Weights of a small transformer language model: untied embeddings.
Each number is 128 + 24 x the weight over its row's rms, rounded and kept within 0 to 255. Layers, rows and columns count from 0. Numbers have three digits each. The size before them is the row's rms in percent of the matrix's.

# gate: layer 4 MLP gate, 576x224, rms 0.121, rows 343-357, columns 168-223
# up: layer 4 MLP up, 576x224, rms 0.139, rows 343-357, columns 168-223
# down: layer 4 MLP down (transposed), 576x224, rms 0.108, rows 343-357, columns 168-223
gate343 100:128150104145122134117117112135101136117115117081159115149150144160114090160128148152105122128119081125096134127095113118119143156150117163138149116151111109125109158173
up343 093:101134164146150114124115088102130119075177150126120153102154122097142098090105141135113133110098117126128137149142147121155072123096147126127140117143145169111134099139
down343 093:118154111105139105133132160170134149109142102158124129124106152156151126120111123111155132132145116127152141086056115119114107098144130120093120135098130137108089162127
gate344 028:142138110163101127149157120149128173141127097134125140129096113145102143094142103139134132134141103086134080129069147139128081132122133155151153107150150138116145125139
up344 141:130137148095092120121117121143125100185127144092111118144098121096166115084122106108123164098123166149143154155093129090158093100088133136159126122167157143093108140135
down344 183:116130149081104120093123113142120089191122130093101110144092123093169117085106111125132150102141168131145156149084127089152101109093118144151127117172162150087117154136
gate345 111:107138151166090082125153115113150119144164141146141152125116139126106132112149142145119123169119138109127169108137165133125105138148107143221133104134121161092157156157
up345 098:120123150110169123149156112120107170155121118122099104104086126111121113115134126140113131088170118116160083118149139073107117132123121119110133161101099143142138125122
down345 100:139121090091168145154104118128096135137105133133116121138117156111096136131112079126110177122146102140124116129128131113140130164153151117079142122126157097148123137159
gate346 106:085112128148103137154144106158137129135130139122138094188175157165086148148109152115126149136102113108102143156105130120110143156139121127167120103123123130134098138203
up346 087:106142091136118142142174149162123148119143110116145095155156139159097156136143128146150162101098114133130110170088137124118136124124110090184129101092090127139142101155
down346 087:134151145128121147139076163133144113126155091117144137097123112143109125123133141165152126088133123144129159164121101119130149123146153112115098171100088081137112155085
gate347 109:121167125194150124151146106098159120150119094121107117163125077115081111157134142144108141138132115122143127110131162141176139105159119135168124127121159124088154182146
up347 094:170144135120085111090128154129075130138164110136148153149139167154135138126134118115133138097167142110126134143101119134137114192112120133123127140110146138105106144139
down347 098:110153094126083127144069164127124093102136127138153113085128142132113152166133169141144143148140105108129151173080114134148145120177127129118158121113129137097124115122
gate348 107:131161127130137082107131088119140146145112130123113144149130124149107093091140149139117133119137126113128144120145156105132155135143096117142143083165167106100156121173
up348 099:167119102132155096163117119137121119153104127156153099138164136147111086135117141195121122121128102138119142115136115135123163124125124103142147113138152118151112080152
down348 100:137152121099147126139158154143122145105098097136181084105139137096119132109153127132116094120141110100154119068118123087122091107097161089065125151122140129154157142115
gate349 108:110137135130126095143112083135099159186091135097135121162117117161105097144124103141136121110116122145083134158127153143141140119167118138140127081145154097109090142170
up349 098:109136103134134110121094125118117140116107135115166088169105122156093143180150171150164121124140063103148089103129136149107116130124116158140149149153083148079094126128
down349 102:130140087109159083096110110131152113141123123103121125163123108140099128157104132093133168117124145132136125113092155152141114103128134155145152146128159121171086117136
gate350 086:135162112154101110166153070115146144153138128109168148130138110135098136156077141123132109121139107105148140127129112136151132133133131105186115153129135133114123120151
up350 110:109185116124112121106089119110134146138129145154093075139120151160112116123146108143052156158111106096155121120101129129128142163127107144143172087165143140071128145134
down350 095:137104124111139138124111169134120112112119119141120112126104141129139142128168131097107132170136147152127159122084136089120124113136120129087112096157119108137135140087
gate351 107:120139145149128090061139114098127122175145130128092135181134122170093146111141119119134125107118114117174086156143152124148091126143125125106102113156169131130095140119
up351 121:125135109067117111149082133176122106097099141118154104145112115145091130171127158118141127132162126112066155132146135111114120108171148139150124111123092120138190137099
down351 113:095126140109096141178125143133117098168146166130119132156116113173100131110056083095112119117141126131107157126125135128141140120187088105116095100128139118122127107132
gate352 103:116168137152092143125105114146113117128120119099108093116112098151116131141123145162109141149153145114131158098114124140160143158140137153090138140115157105118125132162
up352 099:117111156136181150133084158153117118165059143156130155088135111147155115155133128141111165117098090101076154143158104149122086110137158120136155165163160195129123158071
down352 099:105130121154134143141134111124089140151097111150085127116149061141144122120132133129129125117163149104128108150156125135112147145114128112142115149142164055152170123122
gate353 094:108135105145119106146131112112127155122102142106141090135112143160132109140084163112132116150090096113118141130126141149139137166133087121154123149114146128110155144128
up353 105:170105117170164131109104154114142125107105114096109143177152120108131094116163139112149114129129129127135120186137162151120124081091178074133127115093106187142129164132
down353 105:136174097132132147174142110082132115120130135126109156149136139173120129112130137135143095167100127139103110128137175156116119087113166115120132145095105110110144164163
gate354 103:100133097123144104091113097136163129143124133090126116149146142162101119105114083117156130114145138117141087104082114144148173159156140151154125126141171098100081165143
up354 099:114085125137101163164091171117113127162140106141129160134138129123138107117132130099127139108145163114113068115128111137124132167110141132145083143140125099154115164092
down354 095:067151116103133168085112122059126125123127110141138120112115130122139136093124148106114107147108105135166178132135152165140128131133113132113153116142160104160144084131
gate355 102:152169098132142112141117113056146140123154135142147115116081126156095118155130125088138155105146146124157113104123138110144109128154118123136127146171131129096121180157
up355 096:107117138150128159162098119083149170120129087142154114156136093127190160157131171119119085162109101106156120109118094100098111145084123144112151136160126137131099145163
down355 099:173119171171109121133119127110111125138145104121128134108092118146140137152097167122160125180096132153134153095085079119128127175123199124099100183082147148150113154118
gate356 091:142118130156072112112143129111132118142174104156107140143156162149134100118136127164130152087184077123125068121143110138137086124142145112175130122150145131139152151135
up356 105:140142128146123096132082142123125124127102167150132134120112100135084171072098139134053138153150140115115182098141089144095187140106166117103150135132148152143146151134
down356 101:127170112116144134135146122146108129104111186137134125097105142097090154109136128135092150150091132153135162119122089143135127131106112083118118137132130144157119170084
gate357 111:064164147172164131102140087113161114158151110157127130128131112134123123101101096115136109101131113101119124123100098119156076126108131131118143129139129156138143084148
up357 093:129106125108165115118111172111144143143158105130152117100168081153142130116104129113152131105110094160124127144142164119079109111100116141107120119145101122146141142128
down357 095:114119097160161114136118148138127113086122143055156119142147132149128121128171142142120126112116112088074179155148135100158103104141155132110065136115134141093164128116